From a checkpoint of a small transformer trained on Wikipedia.
Size: 22 layers, width 576, MLP 2304 SwiGLU.
Architecture: RMSNorm before each block, no biases in attention or MLP, untied embeddings.
Training: a variant of SOAP for these matrices, 1085M tokens, 4520 steps.
Each number is 128 + 24 x the weight over its row's rms, rounded and kept within 0 to 255. Layers, rows and columns count from 0. The size above them is the row's rms in percent of the matrix's.

# layer 9 MLP up, 2304x576, rms 0.0347, rows 32-39, columns 288-431
size [ 91 103 102  98 107  92  89  95]
[[137  97 116 136 174 137  57 108 115 123  82 153 141 146  57 138 144 163 122 102 128 132 155 147  95 120 122 145  86 141 118 109 107 127  95 128 154 121 184 101 125 119 151 146 100 103 166 179 133 145 137 121 103 123 126 163  84 109 163 142 109 143 121 111 103  97 149 118  93 113 163 113 137 118 120 137 108 123 139 165 173 135 110 145 139 128 124 148 125  90 118 150  94 112  96 160 122 110 136 141 134 118 100 107 125 102 136  81 150 103 145  90 106  84 126 131 137 130 136 129 152  99 129 159 125 126 167 100 159 114 169  97 135 122 110  95 148 138 104 135 123 137 176 142]
 [109 124 106  97 132  75 113 137  98 130 183 116  98 140  97 113 100 119 125 190  96  82 123  98 110 137 158 101 132 144 122 160 131  99 141 153 125 121 139 120 139 143  99 128 150 145 142 130 111 107 115 165 158 129  70 145 118 141 123 112 115 139 134 118 159 148 183 115 113 105 163 127 119 152 116  94 119 120 105 140 127  80  95 167 152  92  72 116 128 161 147 114 133 114 138 117 124 158 119 143 109  90  76 110 105 160 169 104 111 119 172 107 147 154 131 109  87  84 145 124  82 132 124 126 108 116 117  90 125 115 136 152 133 155 149 142 136 146 152 134 124 127  81  84]
 [153 126 137 146 156 119 117 131 145 160 118 124 102 126 145  97 151 142 140 159 104 157 177 127 150 114 135 122 154 149 144 118 141 135 120 115 159 105 122  96 110 164 140 170 108 121 156 181 119 140 156  68 111 120 127 100 129 128 146 136 106  98 139  81 145 129 121  88 130 156 119 112 111  71 131  90 143 136 151 146 110 114 131  87 125 153 161  95  88 134 128 142 144 125 106 151 166  95 122 145 124 126 112 159 114 169 136 151  98 144  89 133 115 101 134 136 109 137 146 171 180 127 109 134 173 102 139 160 127 166 137 149 137 165 146 122 159 111 108 110 113 102 125 162]
 [147 129 152 130 108 109 133 122 137 124 113 134 113  87 163  93 119  99 101 131 137 106  95 106 164 165 180  97 118 144 116 112 140 134 181 149 122 149 154 101 139 115 167 127  78 166 159 135  80 132 106 113 113 100  81  97 117 167  99 110 118 120 143 136  50 130 120 136 105 156 131 152 127 142 146 121 108  98 178 136 120 125 179 148 162 126 127 128 107 161 137 147 155 123 118 153 169 131 121  99 185 126 143 107 125 139 141  82 164 144 123 104 127 126 110 138 116 146 110 153 112 114 160 142 155 130 130 169 149 115 151 146  76 102  80 154 139  82 115 123 111 125 119 138]
 [ 97 124 116 129 123 128 122 129 157 121 125 138 107 135 133  89 122 152 102 126 149 121 146 115  92 121 155 134 141 131  42 117 163 104 146 132 142 134 144  89 130 146 136 134  82 128  86 122 174 125 104 140 153 144 116 134 137 129 105 137 136 151 114 104  85 152 132  97 106 115 150 123 149 122 115 112 143 113  86 150 119 183  83 131  88 115 103 136 116 121 105 133 110 153 102 171 167 128  87 108  84 181 142 134 112 125 140 113 147 117  82 165 158 120 161 129 123 140 101 125 130 115 115 143 134 150 166 144  93 137 156 128 145 125 180  93  97 120 140 121 157 142 118 129]
 [128 139 108 129 116 159 130 150 120  95 142 114 132 119 162 139  93 141 110 193 114 135 144 158  82  95 141  98 129 108 155 133 106 114 124 146 138 105 152 158 147 127 136 184 158 153 122 107 132 161 150 168 119 137  92 112 162 160 118 164 119 107 131  80 163 126 146 126 147 196 128 101 164 125 113 133 142  98 132 129 140 120  91 119 171 117 119 112 137 168 136 107 142  53 122 142 113 104 168 145 149 107 132 160 124 113  93 147 125 125 179 133 144 165 164 162 149 152 121 126 108 130  67  84 105 120 128 127 132 193 150 124 126  93 110 123 128 123 155 109 157 129 169 118]
 [123 130 117 126 148 150 135 146 158  98 116  97 132 136 149 127 109 148 110 111  99  87 132 111 109 132  99 161 108 137 114 143 118 120 147 125 142 134 120 136 148 124  95 133  85 159 123 150 142 134  78 164 101  95  64 124 111 125  67 105 126 105 151 123 142 109  96 105 144 132 113 158  97 110 108 138 205 125 134 189 168 126  78 105 121 130  56 102 154 146 119 111 117 154 110 196 136 149 101  94 123 187 121 162 125 136 129 109 141 105  84 110  96 106 122  69 135 115 146 112 133 111 119 147 115 142 135 143 134 105 126 137 100 135  88 106 114 140 131 143  91 134 144 119]
 [120 122 113 101 112 162 158 103 140 109 145 113 156 178  75 111 139 130 107 134 158 146 125 117 158 148 110  95 144 147 165 113 133 125 123 133 146 115 152 121 110  97 117 114 160 124 123 156  99 103 115 131  71 136 116 143 148 136 142 124 123 148 104 169  90 101 129 149 121 126 127 105  83 128  92  91  86  94 111 129 124 146 150 134  75 111 121 140 129 142 147 126 140 153 118 136 142 104 128 168 121  86 134 104 114 123 131 100 139  83 129 156 127 185 138 129 222 167 155 108 144 133  86 118  99 119 143  97  95 125 140 140 164 132 120 115 105 153 123 157 110 142 148 105]]
# layer 9 MLP down (transposed), 2304x576, rms 0.0347, rows 32-38, columns 288-431
size [ 99 102  95 100 104  96  95]
[[161 111 143 156 164 172 120 125 119 117  71 110 170 145  98 131 155 165 136 164  94 107 147 117 120 113 153 153 129 189 114 114  76 148 106 105 118 134 166 156  69 162 109 131 101 124 128 163  89 136 163 133 117 122 121 160 132 132 161 152 112 135 129 104 108 117 143 131  96 138 152 116 110 163 175  93  99 131 155 133 146  74 134 136 133 109 139 103 120 116 138 130 100 117 114 118 124 141 160 138 126 117 126 121 156 112 149 126 117 130 143 136 140 184 150 129 137 115 133 118 144 133 115 158 132 110 106 110 107 142 128 149  98 153  81 101 122 103 104 134 122 131  94 165]
 [128 118  98 131 147 129 111  98 133 117 146 108 131 130  97 161 114 138 155 159 139 103 146 153 106  73 116 158  87 135 137 150 144  95 113 146 152  99 108 137 103 112 132 128 122 100 128 121 131 106 143  99 132 126 145 149 136  97 120 108  92 107 140 125 124 139 147  83 117 147 139 137 135 105  82 107  92 160 129 111 128 112 106 142 152  99  49 136 170 140 172  93 117 111 138 122 144 109 133 135 129 127 113 104 127 135 156 125 171 156 148  88 152 177 103 165 117 134 165 134 140  94 123  93 150 115  99 137  92 154 143 148 110 165 149 128 116 134 178  84 113 108  77  87]
 [116 149 120 131 154 140 141 171 148 132 137 106 166 152 138 145 150 103 117 105 110 135 116 156 108 135 136 132 190 124  75 121 137 116  88 122 118 126  88 112 151 141 130 107 123 144 173 125 101 151 158 185 151  85 121 155 147 121 107 172 122 163 152 152 100 157 136 166 138 136 121 143 113 103 130  68 142 130 165 148 110 116 126 114 100 177 124 131 148 119 126 114 139 132 130 132 129 108 109 111 166 149 172 113 120  57 163 154 190 134 179 159 120 107 101  85 140 145 118 123 142 109 154 109 147 163 141 114 116 115 128 170 113 128 160 141 103 135 114 118 123 134 156 155]
 [170 129 104 167 132 135 149 123 154 135 153 115  62  88 129  84 100 132 115  98 111  93 120 133 180 140 118 146 134 168 110 118 115 135 161 128 151 127 125 117 106 115 118 150  79 160 136 117  91 135 120 121 137  77 125 102 184 141 108 112 132 122 120 138  84 129 151  68 130 139 167 159 116 124 133 109  98 125 129 161 105  91 151 119 126 112 122 114 170 197 142 131 124 124 121 134 124 103 144 124 140 135 140 125 106 160 141  87 141 135 137 107  99 143  90 138  86 115 140 159 140 132 126 143 114 121 129 164 121 114 152 144  94 119 115 116  79 123 107 117 112 146 110 154]
 [112 124 115 122 122 156  91  96 137 125  87 114 105 135 149 126  93 109 110 134 127 110 129 137 120  82 118  79 160 149  97 163 115 125 152 119 119 145 110 111 154 133 117 107  79 177 110 187 130 156 103 134 151 153 123 137 170 150 168 142 169 139 163  96 110 174 172 138  82 134 131  87 137 125 127 151 156  99  91 184 129 142  93  93  96 133 101 145 154  89 127 116  97 143 177  89 133 116 110 125 138 116 160 138 145  82 162 129 122 142 116 158 116  96 145 138 171 128  73 148 114 118  98 125 112 146 134 112 139 148 144 124 116 152 153 108  84  95 176 125 157 144 153 118]
 [103 115 153 166 104 150 132 143 139 115 120 107 150 153 101  83 117 136 105 177 115 190 119 134 178 111 125 123 149  80 158 144 123  99 113 152 136 105 140 151 140 185 132 143 155 127 172  82 166  94 150 174 137 132 109 106 125 140 127 156 106 145 103 134 106 145 142 134 139 117 134  79 155 140 159 156 119 100 162 157 150 131 109 126 146 108 116 114 108 127 127  78 160  79 176 115 162 122 152 131 117 156 158 141 107 182 110 166 129 129 113 143 151 164 113 121 119 132  83  90 136 110 134 151 151 142 142 182 148 143 119 124 109 177 128 123 145 133 128 115 135 131 135 149]
 [ 97 176 152  91 105 133 124 108 165 100 123 139 178 145  62 100  92 124 129 136 189 147 128  98 134 148  88 122 131 130 102  57 106  99 128 147 116 113 155 148 103 164 159  98 123 128 118  91 111 115 144  96 134  75 156 114 117 143 125  85 101  97 152 107 108 105 107 125 111  68 151 138 133 165 130  93  81 143 127 149 154 170 158 107 102 152 124 181 148 168 139 114 132 106 142 103 141 125 121 141 113 106 109 142 127 155 124  96 145 131  83 121 124 111 166 141 122 159 133 137 134 132 146 138 177 181 138 137 131 105  91 127 124 174 133 130 116  81  86  93 103 100 142 160]]
# layer 9 MLP gate, 2304x576, rms 0.0347, rows 33-39, columns 288-431
size [101 106  94 100  90  89 103]
[[135  99 127 108 131 139 146  70 160 139 149 160  98 124 131  97  94  94 100 118 173 102 110 126 139 143 134 127 153 122 112 117  87 128  95  66 131 128 135 118 129 118  83 129 139 117 109 111 163 118 152 132 107 117 155 120 128 132 124 129  80 108 124 149 134  85 162 150 123 161  91 125 165  70 140 123 129 146 154 144 131 129  96 147 157 130 110 120 155 131 130 146 161 128 156 147 130 165 124 142  97 125 154  90 164 110 113 114 108 108 139 101 175 159 101 113 114 154 122 128 133 132 165 136 146 107 130 136 162 124 136  99 128 124 136  75 113 113 143  87 172 151 154 125]
 [ 89 135 120 119 137 136 122 150 111 138 158 123 148 141 103 153 147 108 122  84 164 155  91 119 107 123 183  94 134 113  96 143 118  98 122 129  84 135  90 120 186 125 134 110 207 122 144 102 111 157 121 166 119 135  98 143 144 114  99 128 121 185 134 117  85 150  86 198 106 126 108 138 165 116 110 138 169 115 123 155 111  93 101 140 103 134 121 132 159 159 142 104 133 125 158 147 127 151 101 122 167 132 170 147 135 100 146 118 143 140 142 153 110 122 114  88 152 136 112 141 102 132 160 118  98 155  86 132 131 107 118 137  83  89 120 150  89 113 141 143 100  90 136  93]
 [144 153 164 117  83 113 129 132 152 137 191 123  79 133 130 107 155  92 139 100 100 161 116 137 173 125 116 125 106 100  92 117 126 139 163 143 122 110 134 126 132 181 127 155  84 135 112 155 127 118  93 148 137  90 157 118 128 140 138  86 116 126 105  91 119 111 121  91 123 149 118 140 151 119 116 132 142 162  88 158 154 122 162  96 204 143 122 160 114  74 154 103 104 148 134 128 143  89 146 149  68 125 109 127 157 139  89 144 159 130 139 167 156 119 115 132 100 164  94 123 114 118 114 129 137 156  93 127 166  97 123 130 127 121 136 156 165 114 122 157 123 151 168 175]
 [147 157 135 124 167 115 171  68  89 153 116 128 126 113 137 140 131 130 155  98 117 101 106 149 166 112  86 139 107  76 179 128 122 145 116 124 114 137 122 171 133 125 124 134 152 108 160 139 117 132 157 119 118 110 124 136 127  99 111 114 114  95 137 153 165 117  99 149 139 138 147 141 110 114 164 150 112 165 144  80 140  76 172 109 136 126 117 173 100 118 129 145 138  91 153 130 112 135 144 132 132  95 111 118 110 110 110 123  97 143 142  93 115 147  83 118 105 135 168 122 110 123 149  99 130  78  90 138 162 142  91 113 140 139  90 154 159 150 101 116 119 159 130 152]
 [169 140 144 151 126  94 124 117 138  95 131 118 141 127 141 107 135 132 129 120 163 103 125 151  96 102 172 103 112 115 133 135 169 114 126 154 151 133 143 165 102 143  94 146 131 150  99 163 166 164 139  98 107 130 153 177 118 146 113 144  88 109 153 136  90 133 106  89 182 147 115 127  96 103 173 124 160 103 112 139 150 158 132 130 134 125 141 137 112 158 133  86  80 146 110 142  87 104 108 132 166 107 168  82 141  96 108  85 102  94 122 137  96  91 162 125 154 127 137 122 140 138 156 145 138  89 109 130 165  87 143  88 155 142 151 158 150 140 113 149 126 162 129 139]
 [167  94  91 124 120  90 128 117 107 140 117 122 126 119 103 129 116 110 124 146 126 155 117 115 114 138  96 136 153 148 110 114 170 142 107 121 151 148 131 140 135 105 133 117 125 130  68 143 126 117 109 116  94 103 121 159 130 107 169 153 134  99 173 126 143 107 145 133 121 164 120 126 143  99 118  96 135 111 108 111 137 114 174 126 117 169 126 109 114 135 114 132 113 103 133 181  89 126 131 102 116 168 123 139 113 151 110 149 127 130 125 116 117 109  95 145 136 160 164 142 150 141 171 116 141 150 124 144 121 139 103  95 135 140  73  85 115 126 105 124 107 125 157 125]
 [114 109 176 106 113 148 123 124 156  93 113  95 102 145 143 111 143 153 144 163 186 105  95 158 110 122 162 137 121 158 140 143  87 129 147 111  93 118 176 113 122 110  95 120 131 130 175 118 109 122  92 142 105 104  97 154 122 130 148  96 131 105 153 150 148 137 108 145 124 147 128 163  78 138 118  76 125  59 110 112 103  75 136 124 114 109 128 135  92 166 181 101 133 136 142 183 125  89  97 151 109 108 103 114 142 135 157  81 142 102 120 126 118 152 129 178 193 146 148 119 117 160 121 116 118 135  97 141 114 110 144 135 144 107 113 144  99 147 106 180 127 109  93 117]]